From a checkpoint of a small transformer trained on Wikipedia: width 576, normalized queries and keys.
Each number is 50 + 12 x the weight over its row's rms, rounded and kept within 0 to 99. Layers, rows and columns count from 0. The size before them is the row's rms in percent of the matrix's.

# layer 7 attention query, 576x576, rms 0.019, rows 0-144, columns 384-431
074:48 33 57 77 47 50 42 25 30 37 46 49 55 42 57 39 47 74 66 31 44 56 54 38 53 50 39 55 33 66 40 34 56 57 27 55 52 41 41 75 62 32 41 65 55 50 77 47
079:56 53 50 69 45 54 58 56 50 53 26 47 52 59 59 52 53 40 36 39 38 37 48 33 39 43 43 65 50 49 45 36 57 55 47 51 44 42 57 71 53 68 63 38 21 54 53 46
081:54 42 63 60 40 45 37 32 36 34 61 53 65 31 44 45 52 58 50 38 58 24 53 31 47 62 43 28 71 54 36 40 65 46 52 56 29 39 52 62 58 69 48 48 56 25 66 36
070:41 46 56 31 41 53 36 51 42 54 34 50 34 71 40 62 70 50 21 63 70 53 61 46 29 72 53 43 61 35 54 65 33 46 27 62 40 74 41 53 63 60 50 35 84 67 56 46
072:48 82 54 38 61 67 31 56 52 68 43 16 45 44 73 72 58 29 38 53 50 61 43 32 59 64 80 26 62 45 73 53 56 41 58 54 56 63 53 44 55 50 50 50 51 61 72 39
077:48 45 31 65 48 63 45 44 40 62 48 35 42 47 37 49 46 56 84 49 48 63 52 46 51 65 59 55 57 46 55 37 60 57 23 35 41 32 56 35 75 64 58 35 41 70 50 61
071:49 56 33 27 37 55 78 61 48 62 30 66 62 22 54 51 45 51 54 53 32 21 51 45 32 45 45 76 65 51 44 41 38 46 79 37 60 64 45 40 77 48 69 16 49 63 65 55
073:40 65 26 51 68 42 74 34 52 54 56 56 50 57 47 66 64 40 44 52 52 63 54 49 44 36 27 52 71 63 56 41 70 60 39 42 51 49 45 53 65 52 69 46 54 31 56 49
073:44 60 25 40 38 40 63 47 75 48 40 54 61 44 36 57 31 41 37 50 58 45 38 34 41 51 62 55 55 43 62 35 66 16 72 47 72 48 61 44 57 68 56 47 37 55 59 62
077:43 52 64 41 54 52 53 45 56 56 49 50 36 50 66 76 45 36 58 61 64 50 62 64 51 64 60 63 33 32 55 56 54 46 43 47 64 51 42 61 57 68 46 36 47 60 45 65
073:52 49 56 51 54 59 37 60 68 65 62 25 37 56 44 49 55 56 42 68 52 57 41 51 60 38 49 43 43 39 51 55 67 32 46 40 48 57 44 78 30 44 53 45 69 36 45 55
070:71 45 56 51 47 44 45 75 36 43 50 50 35 60 21 36 69 52 46 43 50 52 67 65 39 47 36 50 50 59 37 50 39 36 45 40 36 57 52 35 22 49 56 53 56 49 41 54
076:64 50 50 61 49 69 45 45 52 45 61 59 47 74 62 42 49 33 55 59 53 66 54 60 81 45 58 54 45 25 54 45 62 44 38 77 52 56 42 60 39 65 51 50 40 25 66 52
076:67 49 66 52 57 49 37 58 34 56 46 56 38 60 60 28 48 54 53 31 56 50 37 74 67 56 30 46 56 39 39 56 73 46 16 55 38 57 29 48 40 49 47 39 71 54 41 25
075:37 58 31 40 43 27 29 36 31 40 66 70 60 47 51 42 66 36 39 45 50 46 43 49 59 72 47 30 45 66 50 38 45 52 40 30 59 39 50 39 80 34 45 44 64 41 85 54
074:29 55 51 74 54 51 69 59 47 62 52 23 50 63 41 47 33 43 72 71 57 50 52 27 59 44 53 64 39 37 59 11 37 32 53 39 45 48 68 58 39 60 33 57 56 58 41 45
079:30 64 33 41 63 50 53 42 66 51 55 37 50 33 51 45 60 27 50 58 56 58 23 29 48 54 67 67 50 53 71 44 56 39 52 33 53 53 58 61 67 72 58 32 50 38 62 46
089:51 60 59 53 41 47 25 47 32 36 49 57 58 51 39 46 63 70 53 32 38 41 32 48 56 61 55 40 45 55 38 39 44 61 56 62 40 50 43 46 48 29 50 51 47 52 48 48
081:47 63 48 36 51 47 43 44 39 15 35 53 81 58 77 56 45 29 44 27 73 74 34 54 71 57 60 31 53 66 49 46 53 43 46 45 58 35 42 39 52 48 40 48 62 50 53 61
086:39 40 53 44 67 55 54 62 64 47 49 44 43 49 58 55 23 45 52 49 60 64 65 57 69 51 63 71 48 26 71 51 48 38 31 59 60 52 60 44 34 50 58 33 44 56 67 64
082:75 67 58 60 35 67 38 39 53 88 58 42 64 52 58 48 58 68 66 50 48 37 50 77 40 33 45 54 68 41 43 48 49 71 65 66 37 71 44 40 40 47 54 58 38 39 35 49
078:52 45 78 39 63 67 38 54 62 60 57 57 73 48 43 73 52 33 54 54 23 53 35 51 48 56 39 45 62 47 49 34 62 74 42 40 56 55 60 58 24 49 46 55 54 64 51 69
082:25 32 70 52 36 36 50 71 56 50 49 42 32 44 20 42 55 41 39 54 62 61 47 54 57 50 35 47 54 62 54 59 48 55 62 26 40 44 37 45 45 40 52 45 54 31 46 29
082:54 73 50 59 45 57 33 63 42 41 42 55 61 60 57 31 49 37 58 61 54 28 72 53 67 35 40 54 56 63 37 62 40 60 68 52 56 64 60 33 57 56 54 56 55 49 38 52
097:55 51 79 62 49 47 68 34 62 44 57 42 52 48 44 33 58 43 48 58 41 41 52 41 55 53 62 52 41 34 65 64 38 34 60 49 62 53 53 58 66 48 37 54 41 63 52 50
089:46 31 35 39 50 45 59 48 69 43 71 77 73 53 38 64 65 44 44 39 43 52 60 38 54 55 64 55 46 58 56 55 58 63 40 79 53 53 73 60 51 36 60 38 55 48 66 46
087:49 30 52 57 33 64 38 60 37 47 58 38 68 62 63 34 55 45 68 81 59 40 55 49 64 32 76 40 48 46 65 64 38 50 27 56 50 41 43 63 57 43 59 44 45 65 56 56
091:62 45 58 60 55 64 39 25 59 56 31 33 36 63 45 71 55 32 56 52 56 63 46 82 62 52 67 38 39 30 55 51 46 46 49 47 48 64 51 47 56 43 49 30 54 39 65 41
084:29 44 69 42 60 57 48 54 56 43 38 40 55 57 41 37 41 62 47 69 39 51 47 67 41 37 56 71 21 52 49 59 53 34 55 70 29 50 42 40 52 56 38 43 30 70 28 69
094:50 58 64 48 59 52 32 34 21 37 58 69 42 42 66 33 55 29 67 34 27 37 80 42 63 77 55 67 55 50 39 56 32 68 37 56 59 56 58 48 50 39 44 74 53 41 63 34
098:53 57 39 45 43 48 65 46 38 49 48 45 45 47 47 46 49 34 47 52 36 33 51 70 57 45 48 43 33 69 39 65 50 37 51 74 53 37 52 38 47 52 44 46 42 39 42 63
110:42 28 43 63 60 43 54 21 52 45 32 46 71 43 52 54 42 67 46 44 39 45 38 30 45 51 48 32 49 73 33 40 58 45 45 43 44 48 45 59 44 23 66 60 33 51 45 54
106:56 74 40 42 61 49 58 39 52 52 56 42 67 52 67 25 58 44 45 60 54 55 45 48 57 35 21 42 29 37 53 38 60 43 69 31 30 61 58 61 71 67 58 53 51 49 50 49
107:53 59 60 39 44 55 45 48 44 43 46 60 39 65 54 48 50 38 49 37 48 59 40 82 65 56 52 52 43 49 44 63 53 70 48 48 42 37 61 48 48 53 25 41 57 57 51 46
107:46 54 44 62 49 59 62 57 62 51 57 47 39 34 49 55 49 61 44 52 36 68 53 43 65 69 43 72 57 47 47 67 55 40 41 60 42 41 44 53 49 45 46 46 60 67 44 45
106:59 50 61 23 62 54 71 47 39 58 47 43 58 50 52 60 52 63 30 49 47 49 62 42 27 09 40 56 49 64 38 57 37 34 49 67 58 68 57 54 27 45 37 27 34 60 55 63
108:46 46 45 68 53 50 39 55 48 33 58 64 73 55 50 56 37 36 73 61 60 47 77 40 39 48 35 52 56 62 58 41 72 51 58 43 48 56 65 64 76 43 33 73 56 65 56 21
120:36 79 61 51 43 33 41 40 39 62 35 69 38 50 59 41 48 85 68 38 50 62 47 25 58 54 54 65 66 67 34 55 40 64 70 44 49 83 69 68 48 58 56 57 40 55 54 52
113:38 61 28 47 60 44 37 72 52 66 41 32 45 51 58 44 54 53 45 45 57 44 61 40 39 38 52 49 24 37 57 74 48 36 74 52 46 48 57 48 60 46 68 58 36 54 91 64
119:84 62 58 55 65 46 49 41 57 61 59 61 52 48 54 24 43 50 52 66 78 40 41 41 54 57 59 45 49 45 38 56 52 45 46 51 29 36 48 54 68 41 41 43 35 54 43 39
115:47 53 54 67 36 49 38 65 53 59 61 76 35 49 40 41 71 44 51 38 52 52 68 45 57 78 41 53 45 78 72 45 66 37 27 69 41 71 60 57 73 60 49 41 53 54 53 73
112:60 52 29 53 41 40 46 52 58 63 48 54 41 71 35 56 57 62 40 49 55 54 53 65 33 51 49 64 74 36 67 66 45 39 45 48 47 52 31 50 33 51 45 66 35 52 58 71
117:29 55 52 55 56 41 45 52 38 22 48 43 36 34 51 37 66 65 53 42 51 36 54 56 41 39 42 42 50 43 42 41 54 73 59 46 59 49 55 60 25 51 59 39 36 64 68 46
117:65 64 27 62 49 43 52 52 62 53 25 38 40 58 51 48 70 76 55 41 59 72 41 25 45 37 41 68 62 67 44 41 55 39 27 27 53 56 42 40 63 37 58 36 42 46 34 50
111:50 52 50 61 57 81 38 42 51 50 31 67 59 59 50 61 38 46 45 55 72 48 50 47 51 57 36 34 59 56 61 45 30 32 50 35 52 43 72 43 56 38 48 56 37 42 67 67
101:54 45 38 42 69 49 47 62 47 60 67 49 60 69 58 42 48 39 50 58 58 37 28 58 32 46 50 68 54 51 61 52 62 58 38 55 14 67 54 39 48 71 48 58 35 59 50 67
119:56 62 48 41 53 49 57 42 45 61 68 57 36 38 55 29 66 41 59 59 41 49 54 28 43 50 57 43 44 70 50 73 59 50 74 52 61 32 37 63 43 51 47 47 48 33 31 63
119:53 55 45 42 51 52 42 56 61 70 68 61 57 71 48 42 50 62 36 37 37 51 49 52 40 46 56 42 56 53 49 31 51 50 43 47 54 63 58 42 42 27 58 41 59 52 43 53
080:64 43 36 49 45 45 40 49 58 56 37 57 45 46 59 76 44 38 53 49 47 58 36 28 37 47 62 68 77 49 49 46 55 41 63 33 39 50 59 44 54 48 57 43 47 30 59 61
088:61 50 42 52 34 49 55 72 63 53 50 41 43 58 73 54 55 41 76 75 20 30 30 56 69 71 56 48 66 56 69 36 43 54 57 40 46 65 42 57 35 47 41 55 43 43 50 57
077:60 57 43 40 37 43 64 52 48 51 45 48 43 42 58 51 68 39 44 41 46 44 52 41 42 57 66 78 48 51 64 38 50 43 64 42 58 72 43 48 56 45 52 32 24 59 51 66
074:53 46 42 48 40 38 44 37 49 86 47 24 45 42 36 30 36 45 40 52 42 42 53 30 56 52 76 55 57 54 71 45 61 44 42 67 45 46 77 52 55 55 49 45 42 44 49 45
083:34 56 22 54 46 55 65 57 66 84 40 58 33 50 57 48 42 42 52 64 37 44 35 42 47 50 60 65 39 53 66 53 46 59 75 50 58 58 47 55 48 78 57 49 40 48 49 47
073:50 47 07 56 22 50 57 52 60 57 47 62 41 44 54 42 27 46 63 71 41 62 30 52 59 50 45 60 63 44 63 49 39 59 69 53 61 21 41 48 52 57 60 36 28 46 47 58
073:45 33 60 35 37 33 69 61 67 45 42 42 71 39 43 51 51 47 74 61 29 62 69 44 60 41 58 53 54 60 49 56 55 56 60 56 45 34 52 51 43 45 42 54 45 34 59 52
078:50 44 46 41 49 56 45 51 90 44 48 59 34 60 45 51 50 49 36 53 68 38 66 49 43 78 41 44 44 43 36 45 49 39 41 79 44 52 22 39 29 14 45 47 53 26 50 48
073:57 22 60 49 59 42 60 53 34 53 52 45 50 53 64 55 54 47 66 52 50 63 42 72 25 53 46 35 46 58 46 80 65 46 67 57 66 48 22 49 76 66 65 33 40 21 35 32
075:51 58 32 52 37 37 57 37 50 58 42 57 52 44 61 64 46 35 41 50 57 53 52 42 44 55 37 48 50 40 51 60 44 51 44 52 37 48 67 52 91 63 43 33 36 59 50 52
070:30 49 54 51 40 36 59 44 55 44 45 51 45 39 42 55 37 43 50 62 28 48 59 39 51 68 59 85 18 51 42 52 57 47 58 57 48 55 51 51 43 63 56 19 42 36 46 60
072:66 44 51 44 63 59 69 74 46 39 39 48 63 64 60 67 62 46 67 52 50 48 42 74 43 53 48 38 69 50 67 53 44 52 35 48 57 42 28 53 31 62 45 79 51 70 52 55
077:43 55 40 55 55 73 68 40 36 51 75 58 60 49 39 55 40 36 53 73 62 50 48 52 37 47 52 43 39 40 64 37 70 26 29 39 46 58 49 58 43 56 50 38 39 45 39 78
071:50 52 52 49 59 57 63 41 45 45 26 55 53 28 43 38 40 31 50 49 68 63 67 68 76 47 37 53 50 60 49 48 39 52 47 64 33 62 36 42 39 67 28 40 57 68 45 46
083:54 46 66 54 67 48 28 58 34 43 53 37 45 61 43 71 81 40 39 33 47 65 52 75 70 38 36 49 47 62 32 51 34 69 56 50 45 47 35 41 40 32 46 41 47 43 38 45
076:47 52 35 47 62 43 48 28 55 45 53 73 31 33 47 47 40 62 63 29 52 50 63 40 54 55 47 44 21 63 52 41 42 34 49 68 28 30 39 25 75 31 55 65 49 46 35 62
075:65 53 71 47 51 57 47 51 32 55 60 63 47 42 45 28 70 60 67 30 57 49 55 54 40 54 51 44 63 50 44 51 43 57 47 34 49 54 50 43 54 50 67 44 57 51 27 49
086:59 50 59 52 70 60 56 59 51 51 49 49 44 66 33 63 57 44 40 75 61 39 34 52 53 57 44 42 36 32 49 64 45 31 27 53 41 60 46 59 41 56 50 48 29 50 51 43
083:56 64 56 51 54 61 61 44 47 53 62 23 39 51 34 44 64 59 40 50 45 66 40 56 62 26 62 53 55 57 62 44 67 67 48 50 57 47 45 72 65 45 46 28 37 37 33 49
075:36 57 50 51 41 29 60 35 57 24 58 31 56 14 45 52 59 69 51 49 55 47 34 37 50 51 71 41 51 47 65 56 79 44 66 66 54 28 47 43 70 33 58 49 47 31 60 58
074:51 31 45 60 69 55 64 64 61 60 59 32 68 45 34 62 37 66 62 78 36 61 53 27 56 56 59 49 32 33 51 66 50 50 57 62 55 63 40 53 53 54 44 38 61 52 52 57
085:50 62 52 39 65 50 49 58 45 56 42 61 56 65 46 33 42 45 56 47 36 49 39 55 23 69 03 50 45 45 50 37 39 47 76 50 72 49 44 50 49 36 34 58 54 47 38 44
086:39 49 60 61 39 56 70 64 64 51 39 20 57 39 34 69 37 56 38 74 68 41 60 53 67 42 51 59 46 48 56 70 39 36 34 45 44 51 76 57 56 69 52 61 43 60 48 50
077:58 35 39 54 59 50 50 52 58 39 37 60 55 67 81 47 53 55 47 64 43 57 48 34 61 56 61 64 36 34 51 85 55 78 49 55 50 58 43 49 52 57 41 46 29 61 67 33
089:30 53 61 53 30 55 67 26 46 56 61 37 71 47 44 48 62 36 51 45 60 64 32 40 56 50 59 41 64 30 46 49 43 53 40 42 58 47 71 57 59 54 65 34 57 50 47 39
090:47 33 43 39 38 40 25 66 38 67 49 76 36 49 49 30 48 40 51 29 47 36 61 50 44 62 55 33 44 57 54 78 53 33 52 37 54 44 35 79 66 53 45 62 47 25 54 46
098:40 44 38 37 69 24 40 59 36 13 59 58 43 43 42 50 43 35 38 52 56 59 66 49 73 60 35 75 59 70 59 36 44 35 46 57 41 40 35 44 43 55 34 72 45 57 89 47
079:32 33 46 49 70 68 41 50 66 35 35 57 30 60 87 37 48 47 59 58 58 59 55 61 74 44 69 62 47 39 57 38 44 57 46 57 29 35 69 49 71 40 49 65 51 56 61 65
092:69 60 44 40 58 45 29 54 40 41 68 48 51 81 41 35 44 50 44 46 60 54 60 46 44 55 55 46 47 43 47 38 58 46 31 36 57 39 39 46 42 55 78 43 37 65 59 37
087:39 57 42 18 51 48 67 54 67 47 38 56 68 52 41 47 45 56 64 54 41 82 41 61 63 51 34 61 56 47 73 40 54 75 48 59 50 63 39 34 46 39 38 43 49 43 50 53
108:63 34 34 40 57 68 64 69 61 60 46 66 63 55 41 40 46 30 49 46 49 57 63 56 38 59 53 29 64 35 22 29 66 54 46 50 61 27 43 44 58 41 51 54 27 51 55 39
097:51 53 54 45 59 63 72 56 59 50 59 34 41 59 27 58 53 69 34 48 62 54 55 40 60 66 47 43 38 44 57 38 50 59 45 68 52 43 43 51 57 50 36 56 50 65 51 40
117:47 34 53 30 51 64 59 46 49 74 53 49 43 51 55 37 46 46 46 63 73 37 47 70 64 62 61 32 46 54 44 61 42 50 26 56 57 42 35 34 41 46 48 73 43 51 57 50
097:27 62 47 48 64 57 70 55 54 37 63 34 37 73 39 64 44 39 65 58 73 48 39 36 55 60 31 24 32 33 54 37 47 50 71 47 32 81 62 45 56 64 09 23 60 59 34 58
106:49 46 51 50 44 49 70 64 47 48 54 37 32 36 42 50 34 56 48 59 60 45 57 51 57 66 50 27 36 57 53 41 63 63 55 51 51 42 57 53 47 56 45 46 49 50 45 35
123:59 65 49 65 45 57 41 75 51 35 39 63 50 34 42 60 33 51 38 44 49 62 33 57 42 58 52 66 58 52 49 68 59 30 56 40 51 32 66 48 46 67 59 56 82 65 53 54
106:59 80 47 45 74 52 53 51 51 63 48 28 54 53 37 51 49 57 57 44 44 71 57 41 42 42 42 56 42 38 66 50 55 49 39 61 64 40 54 48 38 53 42 52 53 46 44 63
112:19 68 38 51 62 62 51 69 46 66 31 46 44 55 63 36 45 41 46 55 50 57 46 55 49 52 43 36 63 62 39 33 54 62 24 60 45 50 42 44 49 62 61 35 69 50 50 58
112:48 50 47 62 53 70 50 46 68 64 59 51 64 41 45 32 46 51 53 60 67 37 53 58 52 51 46 47 60 58 60 57 53 57 53 40 66 62 66 40 23 61 58 24 43 49 49 66
104:61 42 39 41 62 46 41 42 43 37 37 42 70 51 62 65 64 36 66 49 51 55 51 38 45 50 71 73 36 65 55 60 54 33 24 49 67 55 76 39 54 31 46 51 56 53 67 46
115:43 37 65 54 42 40 45 61 33 59 35 66 46 67 55 47 48 50 41 61 47 53 69 53 59 50 43 50 41 54 57 47 49 52 16 57 68 46 61 46 43 54 29 59 31 28 62 57
117:28 66 56 63 48 66 46 24 40 50 19 62 63 70 52 40 57 37 59 50 29 63 37 45 42 40 63 52 49 55 43 38 28 49 41 62 51 36 45 51 49 57 42 58 49 47 50 51
104:54 46 40 48 55 31 60 45 61 52 55 68 50 47 46 41 70 55 64 57 48 66 45 47 53 34 39 50 48 56 41 62 69 57 54 63 35 31 41 59 74 48 38 65 53 58 49 28
122:47 39 47 60 27 45 37 24 38 52 37 51 59 36 68 60 57 54 56 61 44 38 42 37 50 47 59 32 52 47 64 65 43 67 49 46 39 32 44 64 37 49 65 56 53 38 54 34
113:35 55 55 62 50 38 45 67 52 48 41 56 48 43 57 64 30 69 66 40 44 55 36 54 56 59 63 49 28 48 38 56 52 48 46 37 58 74 50 46 59 61 47 51 45 45 34 52
114:25 47 56 60 74 57 45 60 58 36 44 58 49 50 56 49 54 55 57 43 52 39 41 61 67 66 65 39 37 55 41 54 46 45 51 44 55 75 59 69 28 61 37 60 73 38 55 49
122:36 50 23 33 51 48 57 55 42 61 55 43 57 78 28 69 22 53 53 47 46 37 51 56 52 37 54 43 39 34 53 63 52 70 50 48 48 50 47 41 58 56 56 48 30 45 45 61
109:56 38 48 53 29 58 55 35 59 17 46 53 37 71 49 49 17 50 44 39 64 36 50 58 59 30 44 58 58 46 51 46 62 55 49 33 43 45 35 56 35 51 37 56 44 44 29 55
095:64 34 51 55 53 53 54 48 40 63 62 49 35 65 52 59 68 60 56 53 62 43 45 35 74 16 47 37 38 31 35 44 43 47 39 56 56 41 45 37 40 21 54 55 34 56 44 37
112:45 75 31 59 56 47 52 55 50 47 44 49 40 52 49 73 36 49 51 55 63 48 58 33 89 30 31 56 24 42 44 33 31 54 46 33 66 62 54 45 41 51 43 60 72 54 52 63
124:46 40 51 55 50 50 57 43 43 50 62 57 39 27 44 62 35 65 57 60 62 24 75 49 72 50 38 52 32 42 47 57 40 51 55 41 39 40 44 49 36 62 39 68 71 57 56 63
091:57 51 47 47 62 51 55 40 65 60 74 40 41 70 46 43 52 53 47 55 76 42 45 29 53 28 36 38 48 28 28 40 50 58 34 36 68 55 74 68 43 37 36 57 40 74 27 35
101:51 47 56 57 53 50 59 18 49 50 66 58 54 63 49 59 37 35 48 62 58 55 69 31 71 46 56 32 38 45 52 60 25 54 55 55 56 47 35 68 50 45 33 59 62 43 32 49
104:49 63 22 57 57 63 47 41 62 52 50 61 41 33 38 58 33 49 70 66 54 40 78 48 64 43 47 52 58 43 55 60 43 54 41 33 26 56 41 42 66 64 39 55 53 50 48 49
086:38 86 38 64 39 46 66 38 45 32 45 51 53 50 42 64 50 44 59 43 43 55 65 59 52 74 44 44 43 76 51 42 55 35 57 22 48 66 29 39 66 55 59 55 49 39 68 79
090:54 62 66 68 43 54 60 68 47 61 44 72 76 51 59 73 38 53 41 52 59 43 57 61 22 58 52 36 75 71 63 47 64 39 68 46 54 44 51 48 48 58 37 59 51 41 50 59
096:62 65 44 36 42 53 38 71 40 35 40 53 51 43 16 71 36 46 58 44 61 47 53 44 52 73 66 54 68 55 82 53 55 45 68 38 52 49 50 66 59 76 54 40 69 46 58 72
091:51 51 33 41 51 57 65 42 54 68 64 28 29 40 40 31 46 68 53 60 54 40 72 55 78 36 57 21 19 35 61 56 49 50 78 36 45 60 49 44 42 50 53 34 46 44 57 54
095:44 27 40 57 46 57 43 54 55 72 36 66 26 50 65 49 72 60 39 51 63 45 43 57 57 33 44 60 56 40 42 48 31 53 57 59 59 62 63 62 30 38 56 63 20 56 33 36
084:43 55 60 54 32 38 50 38 69 61 41 67 57 35 54 30 51 61 49 42 33 43 46 35 44 35 45 73 34 57 35 49 36 46 52 34 74 63 33 51 69 63 58 56 66 26 56 38
097:58 33 44 66 43 35 68 33 50 52 63 42 38 51 64 49 61 61 41 45 77 28 43 67 51 46 57 51 36 49 37 54 39 36 49 54 51 54 37 55 26 60 43 68 59 70 78 74
094:49 49 48 48 35 62 62 30 51 61 52 34 63 43 61 17 57 61 34 20 44 55 42 57 56 37 28 50 55 40 56 55 51 45 49 57 37 57 49 40 60 35 57 63 32 69 52 33
086:45 45 66 36 71 44 42 53 52 39 38 64 56 44 43 37 52 51 52 24 49 49 46 54 45 64 38 40 54 70 43 45 55 39 61 76 50 47 42 53 72 45 53 50 62 58 42 73
091:40 60 44 46 41 53 67 41 52 70 63 41 41 53 44 61 59 68 74 56 62 45 60 60 35 51 34 64 31 55 45 65 52 47 32 53 39 49 54 72 53 25 48 51 55 54 28 52
104:61 51 45 35 62 65 54 52 52 25 56 17 40 50 43 55 40 29 39 36 40 64 38 53 60 53 45 49 45 53 66 58 68 34 45 46 61 24 55 73 50 59 76 38 76 56 54 67
102:46 43 45 41 61 54 58 38 49 60 17 67 32 60 41 47 60 54 45 40 40 71 51 54 33 40 51 33 53 40 51 29 86 55 37 44 60 46 51 50 55 37 63 41 31 47 27 46
092:35 51 61 56 55 46 58 41 30 36 52 57 62 46 53 34 49 52 46 31 54 59 59 83 45 45 44 19 64 46 60 49 44 45 51 48 41 54 37 70 37 60 26 40 67 63 54 55
090:45 29 60 62 59 76 62 55 56 32 62 40 49 43 42 32 40 59 45 60 29 56 68 53 54 31 43 50 43 34 71 70 58 45 72 64 34 51 66 67 23 61 45 62 67 72 64 29
094:68 69 35 73 38 61 32 64 37 69 46 82 61 52 78 46 45 59 57 50 73 55 50 40 39 45 30 37 60 51 39 46 34 59 49 36 69 59 41 51 59 29 49 52 10 56 71 38
095:56 53 33 58 35 63 41 59 55 49 46 64 44 42 61 77 71 65 59 33 43 46 42 52 41 47 56 34 61 56 43 48 58 60 50 41 64 62 48 55 49 46 40 52 31 55 44 55
101:48 53 47 16 42 75 40 53 74 32 49 38 55 55 31 42 36 38 50 38 42 51 25 66 55 68 45 45 23 37 64 46 71 70 43 44 19 58 49 39 51 46 75 41 41 32 25 43
095:57 59 64 61 29 67 37 41 43 65 46 61 56 53 67 36 67 52 49 54 63 52 43 69 66 43 43 42 49 61 29 53 32 43 48 51 63 39 56 60 64 53 48 58 55 72 41 58
129:50 46 59 68 75 40 41 39 46 20 56 50 47 45 55 52 45 62 59 61 57 50 45 61 73 61 49 60 39 39 55 41 31 50 53 52 56 69 46 41 61 38 40 70 66 62 79 54
105:62 43 70 48 54 72 63 59 49 19 52 54 65 60 72 46 62 34 45 34 50 60 61 36 63 38 37 40 42 60 37 43 45 36 53 49 72 57 67 40 49 74 29 50 60 57 31 53
102:37 50 51 47 49 38 46 48 54 41 62 54 47 37 45 47 38 52 56 87 51 26 60 32 50 44 61 49 64 48 25 43 54 68 47 58 46 59 50 59 49 47 45 57 52 48 66 55
097:48 56 56 73 53 46 47 30 69 50 42 52 30 72 68 40 30 67 62 37 49 59 50 38 66 65 49 51 77 44 50 50 58 46 58 43 39 56 44 51 62 50 65 53 23 57 61 51
097:38 41 47 68 46 34 67 54 53 57 16 59 34 55 59 34 43 52 63 90 33 65 58 57 56 68 66 63 55 49 46 57 70 46 69 46 60 35 58 58 57 24 34 57 41 52 39 49
095:59 37 62 46 51 48 32 30 28 41 46 39 58 35 76 42 49 30 58 27 57 52 72 31 77 63 64 45 61 38 36 54 27 51 51 54 77 44 48 50 55 35 52 64 54 44 45 65
103:47 54 45 25 63 58 50 45 59 55 57 33 63 51 55 43 56 28 29 77 72 28 45 60 39 18 63 51 37 72 57 93 51 33 58 76 58 54 51 59 37 56 52 40 54 55 31 68
108:41 19 33 66 48 43 60 21 43 56 27 61 61 21 59 39 53 58 67 49 26 47 51 28 44 53 45 44 55 63 33 48 53 68 60 42 29 52 53 47 64 17 58 62 34 50 43 53
116:50 65 37 63 35 58 62 49 47 50 39 43 65 41 70 57 59 43 44 68 50 62 30 44 59 54 31 63 38 49 71 42 68 54 60 43 36 40 73 48 64 56 56 60 50 60 43 64
096:54 49 57 45 59 66 45 53 50 38 52 58 51 45 57 45 53 45 51 39 49 58 56 86 54 45 50 69 65 50 40 55 52 54 31 45 48 33 39 74 58 42 33 52 63 56 48 28
101:36 49 50 60 52 50 44 65 63 56 66 62 58 44 51 44 42 66 58 50 29 45 53 36 67 57 45 58 56 44 50 58 59 35 51 49 53 57 27 38 41 54 69 37 67 60 54 69
105:42 33 77 20 63 33 64 41 53 51 48 45 66 63 53 71 60 57 29 55 46 62 38 47 42 36 36 72 48 53 55 53 52 26 51 58 64 52 56 39 44 23 46 46 27 56 48 51
106:48 50 33 50 51 60 44 58 39 39 70 80 57 47 33 44 46 38 54 61 62 24 77 36 49 48 53 48 67 41 48 43 67 57 50 26 58 55 52 45 60 64 32 54 61 53 50 33
108:49 80 38 63 56 30 53 44 47 59 27 64 41 49 54 49 54 82 67 16 58 52 54 45 40 53 55 65 43 73 45 43 46 55 67 31 56 60 57 70 43 58 57 55 36 28 57 49
111:52 49 52 51 52 52 28 70 46 64 61 59 42 62 55 41 62 48 37 63 54 31 60 49 50 42 60 49 42 39 49 45 34 28 72 57 55 39 39 42 67 39 75 46 39 55 73 57
100:72 67 52 51 64 66 38 42 60 71 50 75 63 53 59 35 53 49 25 55 59 25 39 40 37 48 49 40 50 48 53 21 50 41 47 52 41 42 45 50 73 49 41 47 45 50 50 44
111:53 62 48 58 37 50 34 55 48 44 51 61 35 55 36 43 69 30 50 36 55 40 40 46 52 61 36 48 46 62 78 40 59 40 28 68 37 57 49 46 74 74 36 41 54 55 43 79
105:47 50 40 60 43 40 55 57 60 50 54 57 40 51 45 51 46 71 38 60 52 44 47 55 54 42 49 50 65 54 71 56 42 42 57 44 59 61 34 49 28 56 40 53 36 39 56 61
103:22 52 57 38 68 40 46 45 59 29 23 43 43 35 58 43 63 58 39 41 62 36 36 57 48 70 47 53 57 40 55 46 49 69 55 63 58 50 55 75 24 43 51 36 43 67 67 50
107:87 62 37 44 52 60 42 60 55 48 35 61 51 52 65 47 63 85 46 52 66 67 50 36 46 46 40 63 65 62 55 46 48 52 21 28 49 60 54 64 84 33 48 26 45 40 27 59
105:31 41 30 62 60 70 47 44 37 46 32 62 47 85 51 84 59 40 47 68 69 55 49 49 51 75 25 41 29 56 76 38 49 49 49 41 46 48 54 42 53 48 51 74 52 65 44 63
107:43 33 37 40 68 69 58 55 65 62 58 50 57 48 53 52 55 41 54 60 52 37 12 75 29 41 48 78 41 55 56 59 60 36 56 66 37 57 52 30 54 54 34 56 37 60 49 73
103:52 51 59 29 42 54 57 46 26 61 65 45 39 39 52 30 58 29 71 62 52 59 45 51 24 72 50 38 56 66 43 86 47 64 61 44 61 25 63 54 28 36 57 55 55 33 48 58
104:49 47 39 52 58 54 46 51 47 73 71 52 87 69 46 22 57 63 51 43 51 33 55 44 34 36 65 37 62 48 45 44 38 52 44 58 49 66 51 35 54 41 55 37 53 51 34 48
093:48 30 30 39 56 44 64 53 68 56 62 53 42 34 47 77 43 17 29 54 57 41 50 48 59 60 46 63 44 40 55 54 58 52 34 33 53 59 49 55 66 46 28 38 47 62 47 62